Part of a small language model's weights: 4.44M parameters, 7911 steps.
Each number is 500 + 50 x the weight over its row's rms, rounded and kept within 0 to 999. Layers, rows and columns count from 0. Numbers have three digits each. The size before them is the row's rms in percent of the matrix's.

# layer 8 attention output (transposed), 192x192, rms 0.225, rows 61-63, columns 0-191
119:598564473477547382466499645411559522553455506453576449473532473538446548475512556487465485459542505564586546502500420430502515498443548338483528491554525530549562507468547534494433446519529471469510542479545520486534518451519532543564520544501507471497439577551509487516442544415430558591445460524450569472453460507431603477442491468500515539604512479510498483517476540446502472453626502387589493532521523473522492597439423496584490555531535512502506532483541472507484535597464432392482548519551511528502574411438511493462548582499400493377504510492417556521543501496527511510
122:467507528541576516444489486457623530531435476494490471506430518522578402429369494553453485491515493509570477489486452509511435451510512546500559514508523574596459440568573528523535594533488513543479546497522524509542428553540447504547518450541522456440521498608469569512526534577554556562477530521532627400458509536484436444444417537576598473478506499498529580500469508465480392477527488431510500478467445481517532500498537499589467528497513427551509454515461432556558520447511476568468503464475628586532464493518534603577401470538559540544440513413470463666493460543446470468
126:537452413441480471482490506555526432526520398531472575431511515462493486408523532459557566361508486586454483528449573536535461526541492412568514534528454498496441555582487543518531458487443458517494534537426538437469524568506531506519441511461441521590539463476505505439445501526459448504471524577567486477411433482376563466484502618491480494527398520590534499551571510497632472467507438523534354498501553502491542537506486426562504437539408543438470565482518485464453501476539513496477551518448522477487430344540519443505424484579507446584511483517473493595497524424441469568
# layer 8 attention value, 192x192, rms 0.243, rows 62-63, columns 0-191
125:592531556501490475507464577533496491511435542553462584440507544467546494508515508477637418479486564537500531556434546481521532535500533431546508517518398471549469578498537515503469460509508521511520530474564532480547528528489577463357426468452471426525530514456568549440512396504389368497529491541457483526503418470627540547653492475483455477475405555539502482464480457489549524581495509486532465526513485611486582472567381455516495404572513555526450499545485423458429453503412583562519477493499478452552500512469512538494555530449497466500516510544575400397445451499529545516
129:457497544520545470526490472527495534540437614426604491506558551599490466501580573533407456583467532553470476459508502462428579510538491546516555487462477447476595511483575477447561547501507443560469430468488418583450484435517509469469467496473558525430456643493544506525551545507493513484529421452485413466517536472637476529456524395521598537561473462489502584504463439506392545522451575504445467522500461582409468530549487521476529461509613481546462490495609559496581502535512490523459523469568430477495553600527566472451535459549518451534503571563441461561524442565509538436
# layer 8 attention query, 192x192, rms 0.112, rows 64-97, columns 0-191
084:530464434526467541449481437496600436520455487479600472513542495452503571510468575527392448556453438543551538412539543508551488446560432464540445482499556531474474480495484538527477460636509493524507538517539559455471527524492562587420463483457595501445558506550495492455539532604511591528452515544554423470613536492505491520583490561516538444505520494499604488515474423512540548598552499487462439595449603490552512544525542496499520525466451486476411556498463497608502371487524485410530423552510553495576464482466379516452437504490486534588480488530402495421412473546563495538
074:524454439554582447529530453567440545435508477479411474534480488494514523439552477481472496534569578529553593576382542557490491488444518579459471447511511584455476486478433471351434481398471453592549497489480512433554544438495498586561484457476487526528475458490491364541519507422522516482484465452464528492481459539605461548509515558513491475493560419497534465577607531494358493533479481566576485474464406485540533475560529576503477526557465525432516483496554505462501561456525517606436507485519503612540492451451558511440574535547408491406402515501480499476554439546500484562
085:454531516442528487485488466539471546607520506530597595462472549593444532491492453487531522511603483451501544509514515498534489519440515459526519547513516477526451505544571440474513474415417553594416524559449492569489465383515525511522468519524535455507634481497457575587454460456525527422462525559454529568473543599444550452552564445510557534527412587469547448475559572535563484626472454540465552419467477437536464505539491533530510530582580538619524460537555421500508589490486496570558558514467558449514539587511586461496513490456439444435573496435506449577504492569444455456
080:452512587436451481492496479537547451531536489630413463430518455447478558473447546405507518467427489483503424528509548426518544496528434456510464455537491579506459511467564517531488492461569421487546514580505493503481548586472506449500515451566485487554580432515549463479562537556494611560492571439504417439478581481484473558429534498556523462498466579490480515440612367509464559341561548375427430504507516503546397580558429555470417478425501486508502477510505569503497460508541467391529565536496478436525484431570595546568500466466483520491495570473507532475451482517509512492
079:531439476490373441508449485554622441523524516525620483482504536418492531541459527433501477426472412472487496421484520430513637511529466558540498555517518507488489435492517567568558521638536465430510523563492476478579548517498522473554435470477458504495558538486408473540529521627473519554518454419515434443508435516494463529526493490538507467493549508465603582566454451468528403496488545542561564498470548530587577425476536558513483437508412558529524475510530567492473440511428543437515499503495578478550556465486455461428481536533429504626531487409523529379488417478490476431
078:524516527537554493550504451561402483511568520593529521556472628468437471559587514514530562529594494470455518560455472472497539494476567517581529415499519429513490523559455558486521463433490377552506517526405408481526479481433466440513526454486569505491553478484517511519477455470419473530543542455543583504439519508507511504437470491516511563541482540520491432496573556523604422502429453402561559412521429483500541469508527474552483567441548401497534451502617429460525526469387547479469528497459555427530652432534591442482468454498537476464552536471576607514533487460515562574
083:486472475387542445516463444516407471502479486535459465556493594613511443494504519521534622511589588491484521581540521545509451508466485453446548556434424548483512587567453502486487505483483451606424499470537457515547497520461477420480504523560401515562430549458490575504480419411517543609577552422477589584468521478473510457442475494550422510495540507654530516559453524516455505528473476554484570436494529460430446466536529478478510538470542537487504496473447457488481582537507425524510535390512417548478482497508461453557444418515609531414475598573465514522480541463520455407
086:423482464451439516528538577547534508452534481502483556589497548526565545509567481348504516559465583511456504541504522429497489486513474489484575527500580483469461534450411489574531591561483532519546543434478458526426543487456411496532567475507469466589424476528489461488491404438501421532492441511500571463491560472570564468645492595552455535465602481573569479568563504470473592552373398570504479504490465488508533433487533614469517443501500484458535571432543446422416564525527502522566475446483523510503430528566587547472533466466494559441499436485555514528490572537507441483
084:553524456437612554498530428522432481496519501519477432557603433490550523570523458541521594532550570441489568517543553556609399566511556467410498482386433542422517489561483466573512477428445500578468509442504530515595489513483547463494531492568493494516540523582494539489570500462475485465575555545601540513414526517573441499457437518481499471509529418477501421528466514580431517485485480499500447458480460529428444499596421481531396617526548431522468516491528525520507543428532463579465509435427413512574579522539535430529547561469514492481460543522471545586596547457478554538
091:424425509533526525452387416429463421553473410485509499437488591530494488456481523583446537516510478498530444492501481525493464532505510495433492444492507546464599473486548565488481510546475529501505515531579579494497436601519477607408393519519546513521525438479457427511513543518549521502513536491510493492465461549475530585625428503513501479457488448484445511479574504513607518540600501490559424402441568479540555534601617446440441469554517496492540535575417566592496450523490520477510428585481561513513507480483443499513527610537408451544530454582450556493430391465486551584
092:517573402508521468518548500483505522499547591449522579446502445401540544470537500552528389525547473493516597540571466457410500505523552521535440508461505490513472458524537468523514450498457519410483477547560524446566540467463373553488510541529611589494576531494543548550515552492470429566445616539477489497510530447494522511547430464503510553504424469518474508465460489493415507507510534573590390467549497420489463541469503514469524558578415560520430497520488513440433504537588466446543431454543479403507451522486476470366414385529413365528535487517520434508485554449549487422
092:525489444538423539480539492444567500565535657521563661467526486505568597582496502498420524531544471547489552569558447448652584509618486482489554485488522477486524533426418500477416475547570533444362544440470439469532482510421464516539526429503484510532500462550439489504447430560510539543494476547546506555576501530487473454533514497387512509488543463478520580472477459452487436504477550485548493519537570442529473452462595484503498454512499547438503435506513542478494431547410508541456428507564537463500436576484483488453491408535449380608489582494558472494525496501494508507
091:534498601525483511432507515486443543477501483478414530516542514433513469511524463576479449508470603496458527475506481510460491503499485521468570512473463537549424441539418513507440503441561456526522554419455435508488545491477607506481572539474393578404425518530423524499487515573569530406590556488461527459493477494565478395468429489453387585519487432587522539469542559419593468521545508534527475550569601462411471461472529581496480560563577529613576500544509458551510455465535407584402461537550538571494490492520511452539565427470467579509479566503459567496560555504557549440
094:537469474462475484506432489513538469551505495491576469525472522551587551489507457475492463518543451493563493552522482413596472450472522522413460505485425568414489472515522515473459558477552489449452560552517538574588510540561541451494484471498422469541527521432455531458596528560682471500541498480564464538586440539488501540426491516518463447556514466488490442565433388519467390485520629507514425434470564519482481489504494471596537478481493496414515487500403509532421455552479497574478469361579561562419449485482512416501565585480456482459419448460460355496520513522462544526
095:477583483440612575478552436537461496485432473550520507561516476459533523493509596563507517461436446476557457517591452527463517468498536524514531452492500518621537581578515465493461524445438495513483487525492420544430467435433515547472391566530519502468486528520462533528522503441480521511513496524590482485564441513503553481566535557530457582603422477445508562449511584528405506454451509448469448501505447609495563538474518366450462529413581438562433473599519508509557452545470489520412464437506504510573502514570415499435399492518483528510546499412456602538568386477542425544
095:388576497494539479484477518535417464425428419571548443433568493445508497507413493528506461566475529443546455476478497459440430516478586590434525532569498483488423424488479544455504520490460502534599508566498556594480444406542575532427407538529460471531548520538542544453534469608514484522478434533537509465491584544406486504455456467476445407600524473524427405549546530491546476598539533498575571476503633521509463459456456480417403422491503512565539536524527524551577548460474506554503482471451539527526489475595491478535511534504543643461464501585475473455562540493496476516
100:422574562500559589578545541459630509556479574530568446459526482526567567496429467473588485504476466510478553471516471463489564487584525567512574441531566528566549467457426465433463455485483524434443479542523558549466545493484428485507525438503506557456462481477600489481559571540508458445441463470587467582577453508453487595434543394437544539416507520410482496476396432595431494529499505426483578472556497380509464481511520445441459514490425556484475440538486497503443517546460597412515489556487563508488482471557474558498527465592486505565531464414569517456568503518424472517
103:450570475406476466392434471538604502542485455550453528589563563517550543480571460497486484460560489537442494468546458468481483495424441542513511455525446647440489518512425478445488550482376486456374485461444378542566413546542459488468436536451463449512438521482436541466638522474547523483401455449518556436492499554471485523499420469567468512529441516495565453524425481459478568542493487591491486576508486572490420468444500449466515454542459562559551553530446508489506430472541493528485471530499469435514459525484410487440555565553524546505453500450565511617497487559507454407
103:445449541567534504465599483432509486497519452554467463459283484462470514536449549493543471536540476549483485502450416429489469479511484480404512425537462410522490563474539443532451473586445464523494560443491518495417413492579609455556487474449544436433504502469515456488559513498603533461499498439519467550523582494430527513424498480516549509481447506420602611473498541558481478525551552467528465430524496499597544521537503360449479509419538401523495529494525537487555511464454492440479542576376529468461428495436481519403486489454560483491515464436468566464457475524542439555
107:481608495472600592521472510432457551429440484428401548499611447499440428488489533512479499488479586424504437479438546514446486468461558590471492551437464466486482522555473490497461497426390576479525454407545467480467517469470470534440457540516587457514599604538517542507513547438460561493532487437448585520484535563446562482527398502502542561491474508527562580550545547587458570520537492494467576491463391515443453559494465506437548483565514505526530555528428484516440486487573478531606436457593441464485509412540522462542526529503511544492363534418440508490517440487493556562
120:366450408572469568536539496463543487456459518538486499458524484459462528424550508545389473508507453565454559450469472492549458412526497546525483523574499503493516487510508472532473510465486494442531503555497448457525532484535521504449460556517596450556562450482437576498522533477495416522377588463523491503521472496513416474538501537445588492515485472410609542546539374545550548519455407494442464444403422441463502551524525476586491489441448523498494479622577549500577519461522484535500484629506483465490499423384420450415415555565460451472416492511435475407492517471481419465
110:464606495452459515495460551554471458439414562487458433495598432468555494475400436456503561459480458414578543469530582526561439450410497499494502498484430508460528504490533437567550610531457489569468504576532487526561554557555466507507528563542504474464472515486534497386519493515471533503517468467462480449488531439512551424442455540463495420572480493459640521556531475458477399576518421535471450522488453512512496639436457506492477485465469567533553505569506465497624518439540561445392441528461433531607566528499468494470501625474482525560506476557479386504569481551492491470
103:491479427557497487476464495532559547448462520450514486484595414507541545478468506486477533626439557579585442555583447523519460541472552457597548467456483575497492458511478458520462508565463404567473586568457559478483464462529567482543526501424490453482441518485459570446448425536506508493596512445549534545475489496562428541494577452513473538542513445497543470509543497535481549586619491541490553551523545370508516470494488479469560459524501475460566497606502527488467603451581451498473445450518527553550371565448506414577486509475549523362528548523570539534517564541592445588
101:488504540522569573514443499458520548552463377480478515465563485492514506547504607541487526500632590494570495439516510553588502536471375455508484517565533502412541561521525467458476509482492552485430541489492541442495518535484604451440503516474478502459489525476401517498534524437517546489411424483436487536459532504542515483594497468476513516568492478571494516447493527577410491450376458527501469447418474500470454523345496465460480494542585462513438555454489492527482476546532521460486412546404453458562548441420379520465500624453580602482426500510533525400436456561520470524
107:607448422555483599507495496556550463495552523606452550471483621619460467545503537536553489505421550420511445464489474466400575505568500416494530590487512477490489454478535537463548447489504523462513479552471373511595483568464485394457511604445538483490558471531491549507482437555599508475433466483559506611536539424535563509430544495554558562380524401547513424464545468511511489484458501423526513430475508470480544559437506467444486485477420499465511505456484473508536502453506475465537539474469405597503529600461433540530434464476518581506498443472432426434500473525434489480
104:482446420446524443472515466426489413487483510546513471518509465485543448576473543463514545520524520519528431517513421519575511534439564578525471469551551533513592575477497470564498455453551489421401585468467393542579539530483465590535377505546516512483488509604452519512479428479420497466523497436545541400578485509555439497457450483447464494449528593498537576573431498371474484440458446555475503437567435533531472483483462568487499478550350502383435538512470503467476556532500493492563446585554438503468612446504516402526522519534535468493487460486497485401508566424465531453
108:542462508427558518531547539479515493526444600411577599520496580563452415555563500493530499511518485558505491530533507441550610504597512426450510456458506412608527450529472529475462530447630499594457550500544512438445587467478478451520508469554448552481500459445398515520539538506506578463572548471439461583483529408495515591494478530447491587485503571503536489494556531493404555440500590473556565497589593476437502470479556511458502584512451497496528550479496561459468564486493471501548498452520428528407538459500479492372455611446507503578481543481597427508507565520497546487
104:558600439584516577517572454528533532500471419570470495488502470560484475517419429562569500522529473470472471481432478540474480500508464494600510595460492602460510453514490509485425349596457557450471486532463500507515454554528541563569485576489471525485516529511559537501457522475570530494544545428505561508518561493594531494565436505529512532533442511430549539561477470451433474389539502545609571494533411532547449555473466526495527459568508558498439484555533605520366456490494585553451460395515449541419544564603448568416486601431477512502457527469476547518519556506518534481
110:478446488590549556506539404623507486580425517528499527516508485548494498552462496553477482519572560502572606493526477517484460487509504499440500458513467580427613486539531469457546460486498498465536622476562567481471468555494489439458409488510539522493512551418520433517440409525528538539548502420552596504467492480480513577555384541496509387492414406447587568543523561529427441461526618438454469383488429582486448528463434465508456496472567509518479484563385472509514589547493407547506461446470393528500517461470476514509508480526466464511433495522498503482485598473533543419
114:499503488474520602556477478515501433602484461495440556437486503513473396439478518486543442490435500541457511584576528498509488521453409471532456502457536545435429537540449492543495537459367443586506445462490466510559639500449477466552446497544479459533451439505428567554454428423474546536597434536572468552491494548559503495420537470532545578515515481525373448535614493450494575549487508499479492502534523522533529452602508550531470403411534468520538476537500484471454558485496485499558482489530477487404455441516381479521435439510544573465436625370406493523506522487520468521
106:503484531423384489592556428586419494437414476472515499550603483431455581531583530529473540460478443526551500516519503397530501481517472513500435570514585510551554458416571514453504445556555495485470517523573496520615453552431444461534497493569477515505512523522479524590539584549551458480412603656439501486463479608538526501597474507555490463417506516460597497555571487494444509401522507542530542510405413472419461517435509487486524561537477424540531544554561526536465531571473461528526518542509496528548535548508504572498396592461510495506574482496476516490555450539510549507
111:387514425556452545582533422522478503521557547436578426519494535481571535565579416510447495486517566466597419510473551460496524453553463469613512575519450473531473443464451524432550557490421529524482510552540543544542463457512600495526498440522487470523492479453519547520491522437540542524547533471508463545542365520569487557499434520547509527512464563536375383548458445525532478401519498563502505570625437487472502573555494448443427516526465532503475550478542521546554532463514481568455522463470463432438510563481348484493634581532539584500463539508493472464499433484452470476
080:459462504578410478463453572413588473452447558515557517452498458407566518510452494523570502600492404462504438508622553508478546454543525513502529545524503563513485516465492562462454483550457457533541484538472514532545469509435504592575532492464450555441627516489461503482491515574543457560493475553374479432531503458576560493546509516515510528424543464479555482447531449471486626536540447465450451432512559448480527504607563573472488417581427450544400495515413517478524428520531468411567457511543491448403484439494475590480484459480483497418406540492490465424496590473479582509
085:589519479465536409456566539550414596467513378478453474427456555482488477411520473505488551461551554562516471550396446535546520518425521492454513487606474492503486510440534453473452458529483532580387588494526511514524457418509471506572515520611455467508447531534500454513462551483517504376508516572500537441441522511470516443364476531517500550485497495568436477501565502513531487443555489518411520576480427550480481529458525428515534526445549544400496515447440502394561560543396566579560585544481489492415469543485587440485545560515498464554581433405570477497545494528465511504
# layer 8 attention key, 192x192, rms 0.116, rows 64-97, columns 0-191
068:556560578515547473460557576536499438494487481495505505530574455571448508459572501504512402467540515557579480483504601429525433598548446538456507557551505468361505456475486376423525478571564551546539433507454511558554537534527368508514448493467391517514506568487516464482479510526555532521500569529431439515477532533522496515454508532561499442589489447532496521491630456498446478464514426531503540501474369521488602520452451469462533425572503535473492449449550507454531445472420539410436466523555479584524492485548535599497487535559490442514496407489564650519485544496449491534
072:385505541404501499520449517434531507571554449455532473523544507577476438540579541465415505502473450469447485507564528498481510455463508425518562487430546472502512483472555487549474491483527531438481493535524510565414506520568463545369472499550521533586502555528505572432511518540541524507473555527451393495402517479355513473511507492444505426534424463506429453507530519440453552481551453500452497521579595453503470557445495460587390398479471533556433476442508541631388519507571471414502477473580456550540532576412591437497547485514423431485497556589539534488453505502455499437
086:546499485495482576486449530470488595506507531589505526403403496534529452479475514438468578484429499586467443536434497508482568487521586519593462478548479520555541509505471562499461487555456562411529466403562459448494499451474545455578394569494459483495427495560468459527519533439470503458470541438509599471596474504483465421456575494378508586492424446471570537568475509529526620455627575538557466491510470555467507477458515534477613509462438491474491556459423539472409561495498467578460452507514559573505436590445522482543505565467487518491455507525511394514480501389462438555
081:474492427516541469447542553485517529390552453499489442565470535587426466529472552491418532539515575559526524439417532573446497413499533590580545436659507453542437440444417512514514406470601548499511477490515568453550449537505459552466486565443543524486449510589398411495561467479524425485491540502438474431532509471468490549552501501546488604422555506525487509467427427517599536551507492627508511466515557430542538445424512508497584556504475520513443468431491449425562493486450458530521461489433454470486414460444457547459481522526485403550495438480474546504456440526427469554
087:503504467454510444529499548488454422442543432537577539551565441513466483567533449524439483516533488572528600465496433445543442548469547432387519487616538559571589522429504490475612437539554499423539477491493594510537452620483501591568452524483453547502556521452522496436504505458496482512418506552442471497566534479450551563503461539463426456478477474568386545493503412500548533483441485409466434472470533436458523468389565406442510423571533544472378473492495519563585452481492541511534483555502441591484465537554482551500493435524503427534596485570491473487505508587478483484
082:470578483446517602490408547478474522480491502436484549467554439527473543440511445464418578420446549483460408535456513527476427615519506476593489564438500547416455460523499508537425540497464570526540487526559429468532525550438453519502580534575490375497423401522543614490506493499459545488499512498519546505566511609462535545533528452489477485433467458510529490503485399485499613467543500514548497559422499481560491446516437530398482470451376461520588497552527429486436484463470556385435573490499502579545489488549510408562509543501546586533503429519464434441500439461473505567
075:535537614541482539504454506605467588509443494427486586399557560481505489430490486416620530535366526542453489452484497495530613425496479563561517479585490553560478484500538462524457579514506475521478512424429483529424483371506477463537506474510516460461515590512527430464508496629479422528444443555498516531515509571553517464433457611498567580529480438485461399525528467605478476524443469496469494555529443536414507410547515478507444586540443413490523448570539497502498610462476552523493476452566517463579542461437549464441526507452435518489528522421547521471515503508509515518
080:557492577552524426493508490496437466484405619486427462494526460419533439593450431474508492404445581416498488546494534501444464492461533500481561510433541409406439544444510562539585523473483521425511443572481490512533506561395469526375490502521464533500587540614547528500539506451576534587581504533599486509508463438490581468455475524501550449455540523483576463467514569488583493464541561471568526462492515445460505541541488594541495549500573449597511517447540506452526496490551475513423521563528437568549626375472500527487481455509555481543473518530503562454485392494465535468
081:480616594584516479530443485574535513459453497440408474436390547540492469495433437527495464553508460542539398544468480490457540520526437489507517493382444475418522443562463528528422544525499484490452459518374452556393626449487515445431538482480591475500448414526527459490539481540531501585471402474448509395564442535560519516522496576482501494555464455550397443529606544490449517525462548471552547446522596428529556445511559455455451544402523465476526456506546516458559589543517510534562516486524531393536475558460476527520435528517554528511456548483542447502457471470525552512
082:509513548470498495557511482543532495536702434476463527477455443571520432441447527532452467491537511502594468518562553477555508454545539433559544491525546472584528442450386520578471477553500486504506514524650409465478408441460451531478409474467475476470501451452430561464465392506473417544460501463426485548543525378572492492540427507451458433455456503548409533478459525498505560504527511489540521490536518528608465487434504476442538477549530577455537566479531485532499504537531480458571453503570473563569638524530508557454543503507541549498556525572540538413441549459574473561
098:498502574510442560522484461515473490499472482569523560592480581498413480485460438549612599597494402541465507536505449450581495563578470361426570586578561533593582547491455494460435498525492501483496511478468519554523526466499434482520509501545458543406541569429522491486492513510458493470533465550475474485499528519477456518447581444510480394513537496537464492546499522525567503456408498444390560405536622434502539571543586442508419435450578479555517531580494466459586494462406447541511568453450589533470472534469485503543424502486491581521508547525501469555450539562467479436
100:510442463437571436500519510506504412493455502522579446568479503540506427493546536479421488451462525490515577508562533598416522424467486484520547478516568526499514507576547644513500533457382434510629455529488479535446425532472513489465491555585529445570466467536458403524534577476514447622491490534557533436557525433500493509431515561538465454516410550476561576505459528539621515568454463488481477506430414533510569473444454515584511558445414487459458516475471422500583467508568456385544517537493518483589516418495536560512516450560514437456519438508564452532456580491569483509
093:410509496511515461535497493506523602450508492485434406552500563397467502466456412463467504547494532504552468566395537501525488425462468523510484526545447500590533500520520466461534478431428399475411494511466541445494650502470480506552463561463461533468453510336414435524529543523400460544518415480427430581468498514537553531401455502527493461509592546456456410531527536536527498506409507533488467562419535546434440482550537468523544494482422543435481558563504430436514537493528541448382495429465461537503457428495422434526568549445610498472503455478500512526442454563526509469
100:457408462634490427525540480498524486436497483555512469552533395486485537585477497494447519632491475569523523451449470479537486509507420473515516522432519489563476525455500461495515381520417391570473469491424513410535438523521415475536468489504594534519482535607490425489437437551480450463462528589449560449547519400457409518445573539547561501523483552552525477603483478452464512472374511435499512492485445556552522427528525543528560535514586544553469518526528630501437431433484572545523546469376492462441459497460431509461433527511561507466484563519528478498492458553473562501
093:497539517571539447514371585477351477539542499414534498497484451481410488553442469579434459595504581542478484539379528473516493488481487532538525475539484562465519453591474462445548459480511562530534504452552413506487487439538415440452459483454516436577549434479507540492470548539431545469466464555426455526549505422474468541590540562581549390484557517510436490557445473409524496524428483437461563530462497454562479486524507427516461513480349520529515454454592457485569521495534451560530522537450467489524596479519524500468532453498520471389521441592442443438462555446445480526
097:507546498469470542499505517521459543488479543514449426460460539548510449518463508510523589597467485532565507475410529446511566405520507493551523452481509390487441477535492536515468477558499460481502494532448526526488522472476505484543512556551434443507566448459544488545396442536487393518559461466441546466478440531425441400500580434497430493441484589541481491504546484425566509488547550639456486530470534546497474484481596582581515481594530492450502349492553478570454489485450533487542455506573518518508538476607622536533588338475400476528535566417580472549473510563483555516
104:489575448586409476472505587466558443592495531563526522527518492496582539575481528468446565516489503515541518516496593476570504459545516491592492474402470571408431596404423459615452488387406483438528477489390522434485473500466491507527593585554505524617471589550511549580538545559474526566501447450449452460465510471542537452595483447539506518503483599453470504547452511459480533451472426450566539481489452503502532494519454515519527512435445465461390491474593512403422469510458464526494432503481484385446469455479511447538498561514499524520533508478500514487436597495425490521
102:527554498522408507525524502435429497468495562461530518503409564482503516548479485529470504482544537564550528466592528467518508549434467495574451486551440517504572475482543377489484483581468474576468502596583492516521511453451529475501460441448471529478491499417425545541418599503514548624565539599482569572568375516541613532450377525477525481565561483496423512489446544535480532534574515471522517452515550555460494420485482464439442506528520535430464571493507405462523492529464433595464435518443538411450475497501437454416420467552564428503511485629453479526472450434527482446
096:481602442553527496503356463427476529465480530498507555437564497480544546592531464517481501467387553478556422519543593520468518526506428579448392541496465469405520475543504504586634474406525490553572503420486466554586545550482443538466565397407473508493532480422467526435551462532436498508493574496533571405524554485487501470565453535516451494541509410514545427513408487583509479478492562465394528563421508608459511475527475419483465583476452483539507495621576525443474543556565489545524505423556491465554518441491526512468536455462549524506480513445506531506507488484487497540
118:443532476434595396438441465505459554472498518491546452474476567518506505518509524555510391535551515454569487435497600504496491425445493523507510469497550508627508476596441549430493443489487524422582402597516571614494477464556525457458465445543437488607587501533439434466442430460519456540503538454485519525452512461475460630555393526562495503518488480551559518570521595456534503558528522437472466550461583460450466480586551504459520465476485524515525500552519522598484514561560494471568462478508469544481567490610518533463545466499502426523428544487427634462496523566455441527
098:490436584585449587507530511463519529465496405485397592507447512507488513484444513548554425501430551438471553528418483455608570549404464421558425472457489456467533459486524534491481487477530511432530621548487433541428510531615602392470516574530505505474540501470533528538454491556520544490448466582519435491447516429497548474651547465527571482456456459533480519529564463561547482477436498472570506511506490470444516555529511485560559499528578487498428533518516534381518369455429473498497413487516479434417531515504508571476397432490521493518507464549459440397457514471520472490
110:407525479552459419530437527475533430406552553447494513474539470449516527507469572506512535611520434509526437507523433429470509539532559503531461606486524359509495536564476501483467540612541518433566575473492526492546479545597439492484492469544429543422527498586512538492451524528563461624489448438515536457470448433508531576565526525510487494525508527562583561434613458456449378475294434540508543522514467483507514449549516472527472411518507482510428506570545484512598527516387457467553455551526499488536457593507481489500508526505468549502432499550505538470477533450463505461
106:515467527412458548404465454515487418491440481493537544470528470456558441531482549448630534487545457475507555477578496421465429533505466535541497492508530447498516529576581567468544448487539540510550557456566535597580549470577536479392464428492480550429479511513580483432573537537541566577484445532568443419531520580404510407456512452589457553543446490453575450527485471461447468514461455553558551422485505471433567528452570508455496530535509509463558549362504461503445486583440436429519515443511526465469510524579498390452512512487582569519572481468487546524609554472534520489
107:471486413485523507591501502479500523606451479455436532556478488499413549512543479503512505515502528561506464567483518534396511498405475517520431568541416495485489472403517455493476472478455481471478535479532553500482456414582534464509502481533555506554473504466450503493508539418507576595463438504469476455467533407564538486533550537526560557465436460397480587555496599595529480459563420501436448368386445509397527472522586526459408519444446535403476486507542496467608516527531463465481532522536428433452618487463466534445485558506462542412535400566493447477458399463474460452
105:518489557428586510561501472503496488497445500506506533546482519512474532525452491484426510394478454409521338486482513475470508508457542411466492472609488451547387547499513461555505544471502473438561508576524500585464490461537473532514487467484467457467438516566453469546505476565514502445495496492456480492423560457469484446530523475444514395482429503440602488428515573483472421405526476417510476395521451411465541506483496591572585554450484429522472482526575425569426475457542526556490490643521503451515335489528525589446433525500473518503389536524543488483580417542498485450
104:551543545515418520511497471580516571495447457473457593472508533458533533518435489538452442633590446604481480460536496544494501546473442500512460518445564538499516504412503362488539529436538477527433431433523425454498502523543577500506426483606504558420363516445434499469482424455537570525478582435530467539470441531465443517511435463554464457542559505434418570490517425409433540545476485501552511521416441460558467427525458502523594532496451517541533589447548506502486454566432516599472425467567534504534494542496527479452498496458489490458524523487511524551461566648581499475
103:461465548476542512457561520574459594527630543483464545477476444492564472516438486484557467558466531464404458535535436480582498612513513503515463487508464447472499562550495458506551416437519494545505401452516443493459626486517535494475482568441513445465479489423509491472408409477507510480567487470501482524537539435535453423484466476524390545477601451433537427514458492562420542535587529433537490547528426379458526469500529533446454469488599448505462528635463530483440536497520514549518474463460574466502470449498566556599536467630526583472544493483516564499376464460523522561
102:492444499451477554553479508552447541495494498537486459560586510463455477484434513499391514469519492576600489500603529479525458491504584582445484498461537581435426487418545504494455491446549523484528517481475542444521469506520416461621457500421489514530525437520433468559496596549484553511539492404513389578516459541509453522563370547453534546471558481502392523542535514482460447540482509415543497494477537564386465522490461507454533474524406507586474482545521480453516503456506503518464365512505458439437540456519477410447437610594411474593442519444418515462425551494511576454
096:524475519487463468500504529449479591451491425397464461468505535483495448563598500578441483498428431473518436567458452504492476495532451423419462568564502536468437459479504518466362427507530495528501469428475434461495479550573535491515556472542505474579448512539510397578571468525462469502485580583522531433408488523524545521625462438497460485440516504538320465488439532508520586527417462500523564512527487540438560503518524406506511456497518463450460471496490481546458491418446511537465501461482654438537594429470495533466395476515438425434515559539480584487447472453482444520
109:430490487426581540570451538482531553484546497537513529503539477549504441672511507585616505441480498513537535509590533495476420553503593455539488457494510486548441473569455496510478429535433509443565528417542478498527508526468493477489464511568553505439434519448384612468587523407367418576606483536592521575550510482502538482532424559436551496496494545475514437514466500492456581519486518506531502500498491461438430506558454607567481499450432434490528582490524470492384467465428494529465552428510416501516540363463487540482525489490553541517550491518464448497544491471506537575
097:504500549507537451482511485512468430482545544521439526516652568509613547433521550450452413435600551491474472458499489412540468531455454564558400473553447526482528533472494479432559508414485529406471405541575469535548536446507348414503544567458397470439486423478524466467493566542516488479421502441460500471492428495512530449543421444545517539541572480522513475502497421521533480468416513585485512455426480485551544480416521490413578498580443494460558476463508506435561540504509527571517458526497456501534535485503471629459420503418459537481450430529496496439433449520600498549
109:486465525580532542510526548475419470510449504482523439539591496477511435433499501454492513495534600490544465506598549501409413517450490521601564493619456492503444508493530551465475492402412504499474544433499570572454402534397565491518455525447498588450475583544522518433478537451526549445478499532479514504473477596525437528536481553534453556492462406521517521552512541609463541502534467576506535385538406499422500557470387541475545474495487430532505444577420485468481509398451447554547453513445474485476492561543408458487438578518526541504457484570386504517449549524422432560
083:475493480475487391479537426497555429514560478451496459617520529501419512542536531543411331492579440579480492525523499381561483429531560505402526478486517453519472532472568481436519539534542462443498445629520600427560457535533501535499434432525563550571468515477476454438474511538578457515417581517455472473446522513435501558492450587537408468514461501555441552529450450501468476481480494498432508537538577524523445495412543462550545522432523605432407521565477513535500487527497455503508459532526473590518577490507433554483394466515456564549469564481538497525511476536549564405
083:563494484472541603495447530502512506478435563516508502394447561481438404427558470552544515503506492430446544539519534502501589443531463502494461451394481509523531608550439554520545537493427484565560545459540411466422458468457656433597575521456440472462527410434512576466504488431505491543536487478527572606508496508561551447474536504403410525513504573526585508504513525528475532491479509515532491411522496569567487483592469462518505561423549462530536529498398521487439484401496540419433498515496519447535542469507505545523523542433566573510451499434462475510469488390598536594